Each number is 500 + 50 x the weight over its row's rms, rounded and kept within 0 to 999. Layers, rows and columns count from 0. Numbers have three digits each. The size before them is the row's rms in percent of the matrix's.

# q: layer 2 attention query, 384x384, rms 0.0418, rows 0-63, columns 96-191
# k: layer 2 attention key, 384x384, rms 0.0421, rows 0-63, columns 96-191
# v: layer 2 attention value, 384x384, rms 0.0461, rows 0-4, columns 96-191
# o: layer 2 attention output (transposed), 384x384, rms 0.0411, rows 0-4, columns 96-191
q0 077:477445513517474542555451519513568449510570572478516511478416525402495468471481489451561484450441623492455419485515444464566546491463562475498465513438489471480492487494506520526505524456543404563449460496522433513538538405474506508494521495517499549500517581504501515484537572537485415531
k0 148:416498536587520559479404513457471509551503549458528506457473454468599528539552561472409413517542564543553488533574441451518480506497510495477435420475481508526523449481546457440503561417580474488521569541429434412467553511456420479476557544474520493473549462461523483544549520507409460561
q1 094:511581434509573499516556482470494489537511501516429431570482537496437445432488388463496496468536465487496506528480552409481563537571517506494551494504510503560420510546540515536473400500400618366445516411466597480520397515474513545549459478490479468451540502488498433511501451496467464431
k1 115:612508486482544441577569491484574489491448425530464498541505632519388505433467493533584583494508501460476489458442566534400586538502517474546548513590532507541536564568441553560539439549406511464547464476575519534503461452515530472465440456523490548517424569482468522543416469486586514429
q2 116:548528465506515512560551441590509450481426458500510413544444567502428440412472449485518486423479457433508493480408628465395509512527527500540509564562508512474556520537459542526469434530451550453511500457571515522568451488547533532539461456576523451535494542550523545430349458557469483514
k2 112:618479538422511514546579515517521542489432363550503483545589627509396480453471480519545542489492542487490537443425570520490496509445521476565536585543559526474526564582464474550503440577391510510515485507545507543541435445538536481448442468486503541462436517487474492497499453484619529393
q3 091:482494540498500580502462483529520602502423455464502572619425523520473420431523560535467471396483517480503440436471519508442399493526471474548506567542567495475524539454425570559485568495528398506537537568520476516521673423567567545499495445489580455546521516566458500430552471512507478425
k3 095:517509470435453440474451579436570480487427582577447471431476512559557554485563576442586529502457515515410536458493499499525502482492479474439491526490492525505439453480474509493467535521529556514528556517458473518514546471476429338481578502503468496422485537534525540578449535591479538599
q4 093:552452567585561481545549498470545514482467537469569437552466548522532546485501435465512515468479491390534456517420493526506548531550550478511586478463413489538428524556544519525462382433508595456516481532467538488536391479598514530416487498459525452561442454469582446506475494425519505515
k4 093:518415397448454456459539496556479522515536507375536518467499571604481483412515443552523578558551510517544576451526574485546560585509522491508477522512522487502581519447483535503503485575456494448422526431581532490505516471509555499474466476516553524554499520535510470487539450458525487449
q5 096:503456533449420485447437491520433543520485413434487525551554578465516459539504493445528502521559514561542526553497500333513405493422476558417469505563373602460491477474554592496553530454497502492494541514499486477466527586447500496479499518454464496545583416476437488560447584544468411523
k5 104:460410510454443541532443532489494500494497595406571468516528488483606588495487485551521479480496439435488470510473525558489518489580563522512520481466543496507543552552502530562471539483585471557461520458530449511551426449600551481615551425467423499470548540544506499456518427481381511595
q6 091:465470444488530468523536468417434460489553450555463520553481519527498468523510441599529399555459609494456498523425463508416487536499521431553599540523425434516452471437420542554502576659414451472524481546471610468437467440501443518481467488578410418510437469506590569470462521469406431465
k6 094:567519474501504462455483511520631507527379535488468583517528557569453566398385486554516573537502480400454491515562504568530519511595530553530530575538556460495562449514569492516518460505454606424424503456562543505597530521479544560493555440414520519496400504554486526466371455584616464421
q7 097:440451534510500442421497534518372468538554419518516536479469479465527520508426497412444492426493617493541458524494518488530463523476539568497402434468485545487515450520601515435536516449564499552487498490513485429550510569453422428494583517486470464592570595476493481471584549461477529484
k7 082:416464572568395523464414517414546417507495558448521554454544432424573474553467536487432456495531509522496450497557407500470581473536536528565460552470465486422489483469514523500462568542555490520478519450397457470448568488441546560456516534477468530441549515484532473430541533521453387522
q8 093:538527469495441427517539447497542562484395497522475457446518505435421536435523603535564469480435581553445415529481536432453557405491518499515378456490505543535434522559383607471454567544511491492513530425450495562562477432501505487531416575549578519442452461472523511504481455487480535554
k8 113:580536495503519573573563538578558497508498453558452375522453614515480526504465499491463567497515530443490445486466520559486477562544444491489495540638494538557428593470517423555502500482472542449484425508590404516587444470520587493514458463493436521569482538490539515477400462434544559469
q9 105:413506535459514476464555527490397592455521459596511520409481457471466508525480469505395507613461440507459488466500353520508475415543479566560447539536566488537447584473520455488501520567591450640504486518471469481513547520422510419494530545539576566456495467462482509485483623510491458405
k9 087:503486510584491508471424511491546442548499544505480578490431448449542536581532521479584427513497523540532483545512474460618438403554474495423525527476533537504443444490515511418444512436533540529510549501556480521437482545437448552413442580560425427579546560436479478523513528473475518595
q10 094:479480507445585537541418531367548573522564563408504539525468455402556468526515503551536541460457501459507497548567462516465487511528582482528484473538558434485533445520574477485477439469451441518519475437552593529495517545563419573493405539528516488519593531429577572488506470513481560534
k10 103:515465468486523505505520536578501548411575454550421524509542558488443479479460558494509521545551503507479509455445531487452528538415416457542536467535494455485604409501556473546468538507547608443471450508476494593490550403486535514476518482459493517435477509558486444528476441448452537524
q11 094:534512412506489526463573484457486558431518491510476527482479590409577442472534435524408502425536510565531521558492516507487417476440547528413442499507518494445500573548540446523476553503453500378516506593512429439543540513583475513522444513496440472419501469551394574475578447510428469437
k11 131:579499483494479411484525429433621481483511472513455516547512538601499508403558471563583567568503553444421480464497598533483530472505460534518585511558489533598516552492487525618496379590478476517506483458569470608534478543464530508526529447521472525495482522487506450484458453485597590415
q12 107:580496478521496442517481442412596487512475513382497366492470534478439499441529477595485485426548417529498423510583483577428528463543493512532531479483488383438451550486431422535532511575503493474480456446485482513500559422505559519519506521572477556502449458440522474515525472511579545520
k12 079:456383517535555450522498386572493513455417451514485610510611539571526516475437531399426512479430438451498441529387523453451461463464467517553542598442573452591532453492513482474533485555528581548477443616488516551530446463541459418493528452527459469534521421551410527496568556543428505531
q13 095:492492526511521569544499520503493393431487554499466474559558540459462444497558428577545527587509572494522487511353564464445632521422465541474515525566511502512496450513554501471464478419434456499475551551402563536491432525488542470498457526515447535379536461583474560529473463564443577466
k13 101:453470456493464470508428566504421553575533518426446472528470535443574506472473509445487521442440539566569517570577451539481457434479488560468478434452459533462559548483468449378503536505634507506505461497454539448476454487464491507482485521477591447515577413493396525558498586469598434528
q14 098:493433459454579499549579444392409524496538473440464399481450496592455417497556435539507434375407485539516459396416473522480402549418542524501529495582498476516511520519495487454479534553499545478441554506574475476477406505518561457546445470465524423455519560487419636503467563512486422518
k14 078:542558444475486482470560497555470461583589479438463505535567489587526568523469424440463457535484468431505438504516484479493555526512525509561551609530574553580603463488475466551501523540457514476504461493562534566558571541483461509434554486536441507503582475443529417481483500465457532470
q15 099:464570464553441537501569461568513490533487612435449444493571529364467481486421420440526544526545488533527461475485518486537496571496434505489568526459516437564460509510590554551532452521481475463430554420510511559538532496481449495502498473464456553534550480531375490461391528569433461437
k15 111:475497468496502586533460517491459507491526512513475511443456405522587470534551531482432483509436551472543479519590538463541499487484562531463435391489467578421503420554456465442553531410524554503541475554410522489410465486409474523513569528509508487441506469452540517549590552571532553586
q16 153:420505525560520554499459524498467540567475585475547610460533467439584536551539546500470504532517494575489487562517457484548437484491495509442437414440461479468570387548506474451552592492582477567452537580442519455449506575424459490486603536453465542529597467511472494478602515457446461490
k16 061:505542450384462501530545547471545418512439453593486446514474438556534532522544546471519442566536491465444484474486458481412514496540496457512507543449580580527422627475483521490539477566457528498508503467523568531522483471510547504457410468555535505459452484514484536502455492540584532483
q17 243:580542454488543486498562460542552489477449423548478457586508515531405458452477434487587532436480481432485516443462581544415547548491545508520540558571500498486508563571492527543504443512415522447481461471562535603510458512532588504550474441516504485503407543526491499441482459514578569444
k17 053:413517556500434477429471529432549448483550565471558427461535482572517600454515491567386500549543517461506553460561389410455459448551412551478439569521474516493452501461527483460519504515602524500421511495475418395517524486540486526440530529479498493446470550480604487512519485474443436549
q18 100:525594412566483521481583603566481448607542495462497440481512565466558541516408441521535477486523482451466527521468427425424526468474496542472607543529580512388493453529522528517589462496568390498523497481551450548551403493524538509462527459500499611466538448476417468478486434508598507475
k18 115:442508527450469469507343471433439543491504586529539543469567374504553537517579503460375390492488532522537506570526414461498538523500568417467437395460455495504568460466556545439441572438547490482470497568422535445500534569471527440481548565514476436492500487533521537501550544485376498453
q19 105:497389516467537554482470480504474573508537466467477474494536530490503511580519472606517315435460477467511532528470549523327475520518543449447499423476452511516569510397492464469541492553466560470500486467564562407492527515481501554545448499605479438494600492496478494506529393507516492517
k19 104:464456492472463462472554642436462525437437485467547592601545419474581572484506480432479548545522513501489519502550416420586420481569527489582483538459494411523537496574464520508426557384540400517470481460368447618496444502465449450486557556509442551456507532496584581512544569555513467426
q20 102:547470459517486461551468506464482565493503421450517479528514444413518539413519483520496514474543465587441413580527436545516482456575464404497437518485564431509456473572454525504446503527531436497492453650427376446500590425510528438466504474487544516533568622529432460500541612407562483478
k20 101:558484544479499500533475534580541462522431619530499641513513480513412578474487558462507558502509557548479501415465429457480620606459495501510499459510597529417478495456428549506477471502473515401514477536594500528616464533507491494411624492529489443490498492471625518519404541495451497569
q21 097:492471471492449387517482523485554464507522533522366562514517488465514456533500508510517543427572584483473471502560471559460488466490442534542436494454520522553520461626528556409654529472406487528478513492466511417558545532436518509544471464463522387503497502456520456416442485460551489567
k21 097:510514479476413463400512449531416499494418469470570486448554468447449535453538532493384528594515457470468523462469466439489370537475497506491461570575440495463541519496424443602533581522529462506529464470484501530428456445515434425433554488504466497606481476596550577415525513556465502465
q22 101:543539510459487478524506434470491447456454554530571542490461448549568562567552479584485449492526486521607435528568504519535431564447488530494521481448558570474502546531445384473488514434490548388412477487486550503521431565512499512564461518498441506529525467518488471533579560504525435491
k22 102:424422516466497508562544642460455428576456431422465490503546492497521529501546509458491389464533508516485521506531472434507531520536490493462481523551445445545534463466569623447590517514535564482490537470520533520505495470545408485523566412483511531508508559548482437585551479443462497484
q23 100:523516514535495395541425486460440533562503519508413525587446574461561503474460516455540535557575486532489491545462510457507489529521494470463459471481461467526487458501534556609504597456472511509544536494551566547552566476524534465518456516545605559497498547538481452527624443429506480523
k23 101:579493535458501499413535455614509488493541449472381548445499501493432496387456514512476605479451518498483457472492465552478509511513528413503492532437554489568543543505479451507506532590443611506514500556496481523435543436541593461529388506455530511492529466519404520438520486437569502550
q24 096:452499445519511552485525520448510515442609527462456518473518468523420425449508550472562628568537537522546489478595443464445469491502518418486499446567494468474504474586449461421543476454490535478487466553488476585515488402521535579543438427586548550553528537441415522505632516438542421474
k24 097:528476552454456461511525549548536539569432463492477496518490520526444477493451440455475529526478519537546548588431553472512411447457592562570561530455472491565500447548618537522484469573496506544486530462496511445473460550445448461521448465478473457475482458475536460546458539446540538471
q25 102:485455434511518420525492556472516596463504492474642525511499443462507440505524511509557483453429403575513523573568461427399549534521543509498483504560510405450482506496485422473481533466501563488478497490433594475513451527424513472443423464418468479600487481420484534454533543547526447487
k25 100:483477509392513480484452634574489414558484488543501501549487528537465585491566498591452482586536531450474467441350497510626487527567466538582502509450517521565551498474500607512502504558593572497483515328578530546485457474582434479513498535528468522501515543468433457501554453515489617553
q26 101:525482384505495460468573410524521470446543473472534352555568529551542565573528491536603497553489483468488491488570587522481469469440541618569527568425544488551494502507503502529502531499522494492517468541520417508487531475458550512549398455534487500562430487516532527513547648473491397560
k26 101:455478477524589549470508620420445522398526534400534477455627442443445504497418489528509529446480532433476461475466529414523592441514440501472434513457501552469452510452570570514523507516519530431459525406436494497540531597570449482500531500523528514469500479423517476409492389451529547404
q27 097:497549580459513615534488457492543482427471407556341539489457556529449471564518494414500514455480528463496503473489448578537586508422430474493505480499580512439548423510477439524541358449553415517462529495514504478488459559479383497478437456460466508511470534544441581463507509426521532449
k27 099:429407420462479413434504484606427449546524512486551469501480424526531580479615484509523467558552503532491466438506429498472532482536519457565464455437448448490454462548540436480507552512569417504517510567416524487475583568504539574501517465470522444459553438506448395480450551556458461561
q28 104:484473523517520517513497567597528449466517471626485604569507572502440465442597421476503581538513517521452607473532550520484533562503486552557512502443600473499571490547618485562446453469391476494530480478442532599546577483431449527539456521437547563446555406562436559578469505569470445458
k28 099:454452465535578453433542538403589460465506543407490405452452495550571546523563529512575473469429483517573549529473465456445493557518497550465529445561471546464472506531554459468542418534542523513493559459524593359460505468547487451512488505605524492432470540435500495503514592465532528579
q29 105:516588459544498534531546572437448517614532539516490528445523473513488500455439545532521466520512573484565537541511446520574509439439487499503436530571396510504509529540512537477447444502502487458492474527432543495400513523565522514491616446505473408639524534484476508505523528435499434502
k29 104:478483511445512455505503529552490525509486515430559446487506480529515431508603497524395563547502407423493516525507460468483458459504561517471585509474426526502591461513406533490589588517552510470530552427512495458530429444475398566570558555511545535498462524529522439537560513555433536421
q30 103:542470499595495469479590452460553536499551584508538509491465486516478519511495399601491482534597546476509494508545532491443492587503533506441446483474457515513397553453500492502464481559515632545511482533515466431499477468457537499530511475519420579478476497495571493533554431529344494585
k30 103:495458488420509493510516522514504484503415537535542523540504429517490504444541451418510503484490529506567539624453497529483526470560614417590539518516526459518507443481667494491513518487431470438411422524457508509488515544476456532460654459550481429535414583478561533519427542465522459523
q31 102:505497436510568513554549603461477361436560489511477534462610492537467631424559515531424542496476429462449509483490569488473459424590476527447488430505496482481521557551475522441515514483429561498486481460550431521545476525501391529490540457428464520384530570592547371477511522509598513445
k31 100:499445561551430505491565414580499540548502419361535497503468497391479413505503505539539472424489525487551548405485525437506516495440540498463526508466488501498538456462524583559422512464469505467469503473459499544429513559530557472474474541552558437500496437438494496474520437530392550556
q32 194:552530477473523515590598482570525463484516420538509449535448530552366417426480443475534534444470466465506521452456560499465623551477528501548563564532495511499518530520511588525468398492398577503498469463587559568528397517515534542509508460485492504501414530483478529459386462507538547456
k32 111:500494566455506504561577475515493572438504432487514456531552595499471451430449450557573561496521561457479544447420476533491570452498462537550533544546554515476526492501457488522471372562447490568499453449542539582503472452474552442485411456488450512596455533585478508475460517533550467432
q33 122:418497531513539486427488536409455495510565572483483497480543385485545483589447555496468460600525502543549539547554461475534440523540506556508398483426433553555509437522503446449503547494562510508458550522454552416417498596476468485539495516488445523534548472516526436541554576469498450498
k33 094:475498433587504529429402532491480471504556550510472496448454522493450485452517450430486511445548536477467519506531550516468546540516599493468525449562490516540525459548626575531482591436451534363472452427516524477489496544517528535525542539458585483463546501434508494437548401517427579473
q34 086:465558525483540444416493466441445478540573593450519430469495464548527499546556430476448550585561501462597508514566444434549516480577471559495524503511412587532481390539535446392461445396492598448481481504433460400525387630498427584492514504422431461462600386446528491584478568502439446578
k34 084:567495531475556539546553519514589498488410477477493538521466569515466476439510425461459500529514507562498501466484551597372533563442537413520568448580561511470488476522484531562514452575399549483486474463565496535507486500490554556488551405480548457524542471457515469464503406444472470439
q35 096:550501481412593417580524403436456548481381449533433414551469557513444455419553495491498491432526479502503484494395588549457478576521481508459483465531559478500617477520489429449441499479438547505513470413536508408455466481507544579550353515540460525526492432493554522483569502576485431477
k35 094:586520475503526480491568474495606435422522456503542500600476613534449461486440498448544545527517502401520445476454580577465551609418456495510569552582575450536550518485460536617550423505399551523434477436562474579510463449507500480520540456537550479511430515529530522496429381497579558411
q36 094:462553488552429535491551546468505466567563510565558560525534467492456531570519481434506507654618457455590633535520473521547514514439430490476552585553477570521427429585578489448468435412471454532588489484499448487482477616501534513468579490408432576511508472518474407562499547585495507483
k36 094:394452500529515392502452483497422481478585642358539413414478450434485442562517532524503505514447546519492469523472470437535469422585612473553511503453490538449479551492572531485591536522530472538475546552456545388447527478531445536520512461500563431556488451566475487430563562390380553510
q37 094:404552542506562456416519476574506543464504492577523645469455532476494555488471604517510635537475542553429453500539460452554439494505460530537529503499538481512554513558508539574545511573589506570497514548554517460564491468403572446468553583412472544524452456477394509493535526528566449479
k37 094:502525463568491536449457555444452512528554522479549469438478460457581554597533458528520450611583431480512492536530408536529474451416536508430460425400490538439540510448472516421480519498559460526518568518554509495499501558523466519491498507524482542548516567481586417527601525439425440505
q38 096:507618465419490546516592527471524474462484506523412468460517497425464398521448507493544396412471562509536595357498531532495480485528534547457479494411511539580496495543538520440538522451536474504522518424424477432504472516484546419583435539515396427518552488468525485490426543476501476511
k38 099:450498429478508496440399509564512538481524478539422508504441475593483472491547492580488572521488478562496355518588556424487480444595439500517540534522484522550551455536472563573487534589492557508537470451495432630501497525516564553450527492477599453377423444568489566508413476536476544389
q39 086:458518434454570465569434490330508455464572426449447471463422454514573485436541445576524458480527510452467389467477481565413549557515493503472458466508607487593443530445493466460444489570479493518467558446500574494435501555562455452500459477495443486494477587503507452503467491480541507490
k39 106:511424452538470430384572565513551562581458466574517535482555534447430565518427479517532515513497525519440517409513519406510460445463460475591598604555476537547448433550439499631526418454485597552490520456457465533565512485384509461439454560505492428517488525596477502543418474447554509526
q40 100:572485530476497525513497473475450490429425462556451494566481488543452472510412551527611627478520446477464503505512526516509489512462513522447492464558513411405472573560423423543482482550406531451558417536438531456586488421559527493546555510537548520438460505550507583577514531502545563446
k40 089:537466480547471466501564487560606587434497512433455479572559604456457544460440452466443581391474511472503478518444591458499540489403530435510551529594515499537546496521533494530456407442530533438504500554507537476514493540458481484486534468497511521417493445391514494489427521495614531463
q41 089:486510527523485444436537481474529505517438465418473515455422599558534495452516436570570456503512557517438454501496462513434483460495489496464524515549466471501547441467497394490501479553544573488527535514430461414467512398450470609534500417517563396481549580541467495563465523406493549504
k41 115:510505492445567545622592589479546486501426416506522496570551510487398504466509477489518549536526472450473569476484537531456553481563489594523478516584581544523532507556517502584472442510463504475500477564481496572507397535561477536535533414524436463512434450545546518459440479494505523431
q42 102:500440535412485502532483419428543408489522597504604454437496557547481565523429398577472500524353549392470500488466529556462507605473498461558467470439537505529465508561550472573450447431449511498457488406485531537432447496563511463487494378500473497538487577494628475541451480465407470565
k42 089:507509443556587458529567517554476506473548407573397503492536512473505438541413492396527559504534559490526459465515501460463549415439519475580505481468548462504532497485513384543519463507479575460428482438519538530514439465482507518460484572533489440501443492511449518552481485475482481404
q43 111:552517463421537501421503476515624464512457420555495486500502517537472569461414546429506597451454485516465585469436509473470509519507472499486506565564600484440535547525429481531500532574501473440533465457445523465544509499549503561538513473495551441473503553473509577465450478458568531504
k43 080:536591483570452531527554423512527500524558485466527483576512505494475438445539501622448452483523385463498450511523522489448472531442461524435493458485471436465470592483447552575538476441506475418514430596510442492462454564462560432452550532528456454524546528563494500468433518456415562491
q44 100:496512542541555554514514428476532495507438420530446495510536503457622495382428500477449498496473469442496589564513427533468525403523554461535449606441530506520495581488501473468519441457464614527545467492553608497508596526577505546487469487372500441541413447452523462553534456485448563396
k44 134:383500500551382460438509542509497502520562526483589533456567483484560473540566545465484487531460566594537440585619477491502419520531430461490469356476501451481500497510495445430448527449615465510522589513468457427437508505393522441486485505573542524500540518522480491442616567486463541530
q45 103:445454488541462604412555541553489483504552437515475518537508534479417521568560498453552499446489530496505478524539460438478501560490543562578541451407515572477518460550536518551481509541572503536450528507474465552563570465535508550567363432373542590468451396455426459578562474496480528539
k45 099:444537461414560537557504551469542513534533554568577452472473435537540548411471522505554460536484374442605511457466409475548547512471464540398429502571439447439389542438439513412422472460517421437532519401462447481470491488481561464504553556573478454554511483616511432418553463443540530504
q46 098:561526576518578593454510543456458467441442449596489515485444452424503470494571484491453487459496500397506416510601563376473549440482501565507414412526545546514514409529524491551542450443480462498499472510465547460548465427447539553431463535492447460465459517504596561433516448549463507548
k46 134:413483496558505561486469515420479515542559553524419447521514436441604545550498491410457434546544539559536541551495403561551466513460464468479445456429444519487463473475506473366439555421599498605478508569469491426423570507458440510515548521415486518517593497443481394517533536477527428552
q47 103:479475503397608541423431580468512471578404538449587465491582485507494562580466525501428544463497474539522505508526468474541484519532513524573507431509507497524474421460498459487517516472475607534467545513515463470572577415557546537517465484514511439586489583539543496596519522535491434461
k47 092:481582474503526552565491525484562484453577498501487525450534484440480445462551495555458512508463521489522565462499417467395462414490442494474442460476439490519424542495504504556436625473535514564562468445580524573452518500411466461502529580427548455496497508532503501511525519468531498573
q48 081:498419563546481521545557497513576478497522630553495499422447461536521575542522564466441493440601501501458429516534472447546436520518486511495408475477627451452540572538496512530597558530530555482504523492582433511498596429546591522471522539522507517553454408526505566504564519470560389496
k48 205:625503526486526495507564473533552490416495378509488458602502584560401435432459468531567561483496493448525525459413604557397534544481492483499552560571516500523526588494459545547503422567405561455503451451555491541530463469554555499522466457548488513510442509516501480463453438531528576471
q49 100:487518446531507545516601488522521497505554511548511398552518510509425478506508454439559516513514487465412495418510521540495534580443512537536524575558488499481484538577478567574462472514429554417473423474621517567541440503496618499565461503542477486418453494539473491570509475544536492457
k49 234:416499516520473548474425523463423536538510573468542548435503397483629525563534544486465450532508522562554525561556415476548455438512516510495437424413453530487480442492524462421495584430566424527517525500421486433474549509446449474505535536468504484510549464484496487517581575491436450535
q50 100:545471474515464496465478487443446464565567558529465507481551509549552597452524635548461419432507492499461513534534407581510491545512465500492513391534550475409539439444575444582547573530508459507406505581498547455499473557479505452511468569456552475463572500529504447560601563502507519475
k50 091:494523531459519392496525559519450506568458527494511604487487455542590576432470462496452577486545471512416498421537392511403535511539471552391543526392441438442499425496453596442522554438447515515512434433540467440620533465407521527471483465474454403494412483506511469411505394479423552483
q51 099:496512519484542403481514594561540475459545436409544599508568581578470447458437532507461452467496607370479493634424528510503565509467467410493491522543411504574547549524557494505409531503564512584496460346586582477399484453434391609498430562478390499541511495520462554567572579495440579504
k51 095:487502525529471457444472486471522439492487540424499483533439504425451422513475518507522490471472419479569556599578438488459534522527387529491456517459542574455541512548452500519634535568505563409525508510386443489522528533404531485529541520500490570466473535574543525477492523477518442504
q52 101:455511507534560488439492562511462468537537505466536415498509446540443462525565451449561490526586536452541568523416533535440443447440572511450572524583510483465432535544564487538509552487453520448586513531510403491489562540522512519471512517522486641496487491542429516497535416504410471500
k52 104:497540524465498391450520452555605496457466511473558508499461595534408450470410493536581601510505508545479477509376435492518516559517460408524503512513506409551506504509414547508475408585488513570463485524502516522488449478494521442462537503542519415487488462575509535471411516530561544413
q53 104:523533582497446355464515542554507488542538559575521612488599496461579608494473548480551529583506622419483536586517506540508542552528527419538514567552501486437419548526539420471409524396538477470580505549490524474570499495461562607572494417557516526507547545577535410563519449516490494514
k53 101:469435413499500538539479540393466494403466461452532486558532563526449472416457485512505507464503515549459544572495608438505478431513477475498531393498459497575508556555535538507506467576430462474402502537412555465503478437510526434608510524508480438465382540525446622538500521480547461412
q54 103:463481510488445605552508474497462502471528396481531361428409512587558512491518471484431481545444504431597474611459530447503500502544456477543409379464446453502527531460531484526522453428488440526414499512467591491552465453510617546514555469577558485495510512484552506461459437459395481583
k54 102:513552537553555492512486508517462539536444590476550574581524444567515523490452469440468469510500518495336465427495503554440465490504590476562593435505565480507522467582558552465499571538444500465470471495499470388513527494488392478443542409488512520572479536489512510510548417540486520396
q55 101:520478565555537416565588481452409468520548442518552517506552529565466432526536373522472512492542554476440488422486506569539474602379478410513507466483530438498569479502497403474519434539472479555365539511557511489390399554500521449569461496429444594453506445495577464553444511475578459416
k55 104:493480429538494542506501475530560415600549494426452400459413525563509503469541563429509424395547509421648526569476509526506475410504531625452512558493473474514422473515606498453499442360506543541491463483393531400530517496462436541473563526455519534553499499447593479468629413517504562555
q56 106:444543610405476658463434558563477489471549549508470417556529505531524402474510455484447446501509508482512531577539510527558543483450534490525440469502522550575418462605453611508520490454505511570476506512473444506429525483523511543441555481564375561535496472511442460435466416424481411465
k56 103:481568417584466485426485461515534515576507475494499527510476407496434562557473469548540499475406456491395563492449564416466385544587609553482506439411414562448562548519525436512448566549525524480531460429438641448419467570473584442490502523413528538443479536494495452527419519540604529529
q57 102:440627487473456617524587560440577534454493468583622524449530500550386448495483495547438504536446586405550503537534460388508570532536516656514488406422509523535532536501479510513445470458453472449528491383482575597495531441520449585518458517431495447533461549524596470560568572571450599457
k57 100:555515467545589490429482493520471500486553445400515472485491577433521446525531455448479482482503494483526527492479592424450477513511481420479561524552539522566504615569535512444649591483588578524560524495496489430456455483578530456586499588552497540551492475553387508461566420484614477395
q58 102:528518472477524489507460490496483383494393502582552591523508494544557443544385495392529510526557541441489537590517442446555475494496447512479521545541547492406461575520588512455483433470485546468578527473446530487533577459570407524477525550372549466513426436481494412506599465539475543604
k58 101:526558559508546406462596472451595456456414379533501464547551562466424501392543490598558488487501475459455507486519558574427451470521550464528437502513535545553541544526556429485536479537435463576467541541617476517499431563463566459570460462542526584492482533553524559485443472490455503463
q59 101:528484495524446486499446501548547531489468486448544524426523513553567449494412531440450502452484504505533505473554496496514517532554540453591512445505476398500549538457481469505577581487543519541507500410453489542537517523496590467515477468453608472482511636516548463524525451391535456520
k59 103:509485518519521473385550497483456563444531514491541483521479450563450464470487523517458546430455471347383493501547478561455524504420547574490505483391552545466522553413544524525446595508502493574494454562488499479555481533562453507482492552455445543499436443454421565495402521519518450453
q60 101:497643560572448488504461571498471477463442540502512547521449430576507547449500470510451452426459500349533452498455490512514566500527492491436502587477484532514523486607486552463441538466466533408522488515454484384430463470495555399500435442424448485506427411406470484493470476582564483482
k60 100:532448476466578429514502413510525529469471378579441479451493578482438466516543393519583469511617502446449478558392554483445527509477482558513541595577521528536468639530457487492445478543521544442514538445544498577554515551571506545467504571525509547473401451435551561556414468465548519511
q61 102:431456553487501510595561501523419474495509430544468503492581539495517400511482537498560515515462434526629540587531555568462472409494519566482441531535481558483505510580513460534499562478519465579459448547440521563480537532602530491577553499512530510506464515513487428586428498551510545537
k61 102:468575431508569464491519495533495463555504449612494445569497504478457468480461433569412484454492445468384504477496559432582548536490457439466532527490533448437425510536429502580441461543465428364496519460510491371479477543440506537435472457505503465464533609543486490518545541543489514470
q62 098:573539497508466508573442514557449542391425503480481627511468504439472532538454501447547561464545467477376514520491466398542413519505487497614471455424555505606483609594402569498541502485486501495435455521540489521525492474512513503545456480483497553523531435506503558433510532459553396528
k62 101:487462510431544615502495533538564421537563505526449469501506427510499446619501510458525442471488503574543450528528536620487457510412502434395467510448441438514543469412594384518472560466533557492525497428509554556534504485551472451487540546483498448472525490491531412517447524543498573541
q63 097:470575496524524542485557532442449568470513483522550456515466559483569487406485457482547506497494447491591591428483531493503520411490482552450475525531541579549483536556429540509454463502564417438569474583479456505578534492508525500417454430428504517467453401424473492493477501476491476418
k63 093:489503473500528465508497564504543519533659563511513608543520510544467483588609606502440571548434479549416485521483496452450514621553448502501514486470464580565602609480648538432416534486591454432461499488558535531527468563502458465470558499542569406491462539459520503493466488494505597560
v0 100:496477480496571579409510521465482409462549453529474507427499488479482629513507605550461557581579546392471524535600536410566444472466503531527458514524488516450534479514534544533591582575480535478579484471555514532457537564532402398485496530475539483409593516434500562448445426483504630479
o0 085:483578551464441500532492626434472470495462437433574434471528505547504479430477533476453431574567599393553520566404532490494488469486505561501452502509460584410408513477485489442562484448481479427555500475484517486481453605503545406546608548485442561479545381478570459564489451493508525507
v1 096:486444427452502487518567507487514528582480530486538420476532591476528425502468491527464559503646528561536487496385521433439418506425459556475555534513545486618549515457476472477414545482519502436520559530475480427521516454454502513510533512479534498600622502504480538501526521453466506543
o1 089:498546371484548514465514534534502537412482482621557526593522452541493484599423502607471441545571585532543435436509529573544462493498480525449558606511571518460551504521553385525492494587503432507478486514509619460549533551462502522522480533480472542539461552509526485478465481539483595526
v2 094:504519539583545581520489617489420499458443466444428473511447514498476596496417608563385481573475464548433578484445462461459513536497506476511530470405435544509445402423493535520562521551456476500522506421450472436481487527493507408555479513519446524484456531493534554554564510476530567531
o2 084:499552549484415457490455522508457505558510499423532524486520506431476570498467494458524563542490473499463537541415435485514486471482498506604500483476492507526423570382421515478557450438485578463481445527516510548388399485477545389515498545510577476454500478398480469536590509536554557510
v3 097:531386467516536506550444485500472516534466499432461582465487532522525489543474481510554494446423532543540505551522467542464479510546511478429594535444555521538579461544579471494531409434496528483366556513512451487495384491527523516553490520578505423561519508486585414492609511568476517481
o3 088:548486517561511482473428478507495492505557515479478485468495532467464560523500462478496526537409401578548461466578402493506585489482463491532585410544564445599520479490519622530435502452525526518467479572550380440412483418520511460486480539591497454459499505473417540526525542533496541434
v4 089:498513492569596538435592429513483480468482494434535390525516479545489552500484524471590390573482434375529528503473551494397493540521501474633492503508552534493557524475415473568512549605482483503470533407432560491489481535488564486468480572487476453486442518510551527555502421536436602454
o4 084:621472515396396450546565466417528423540448490393565528410444500416539560446520444451443531509480447491466605445472520379523453495528499502572504473490533538554425495513465562544537522464480527467603467484508485525436516461505501417485488437480396543505573483432503546487480534521528585488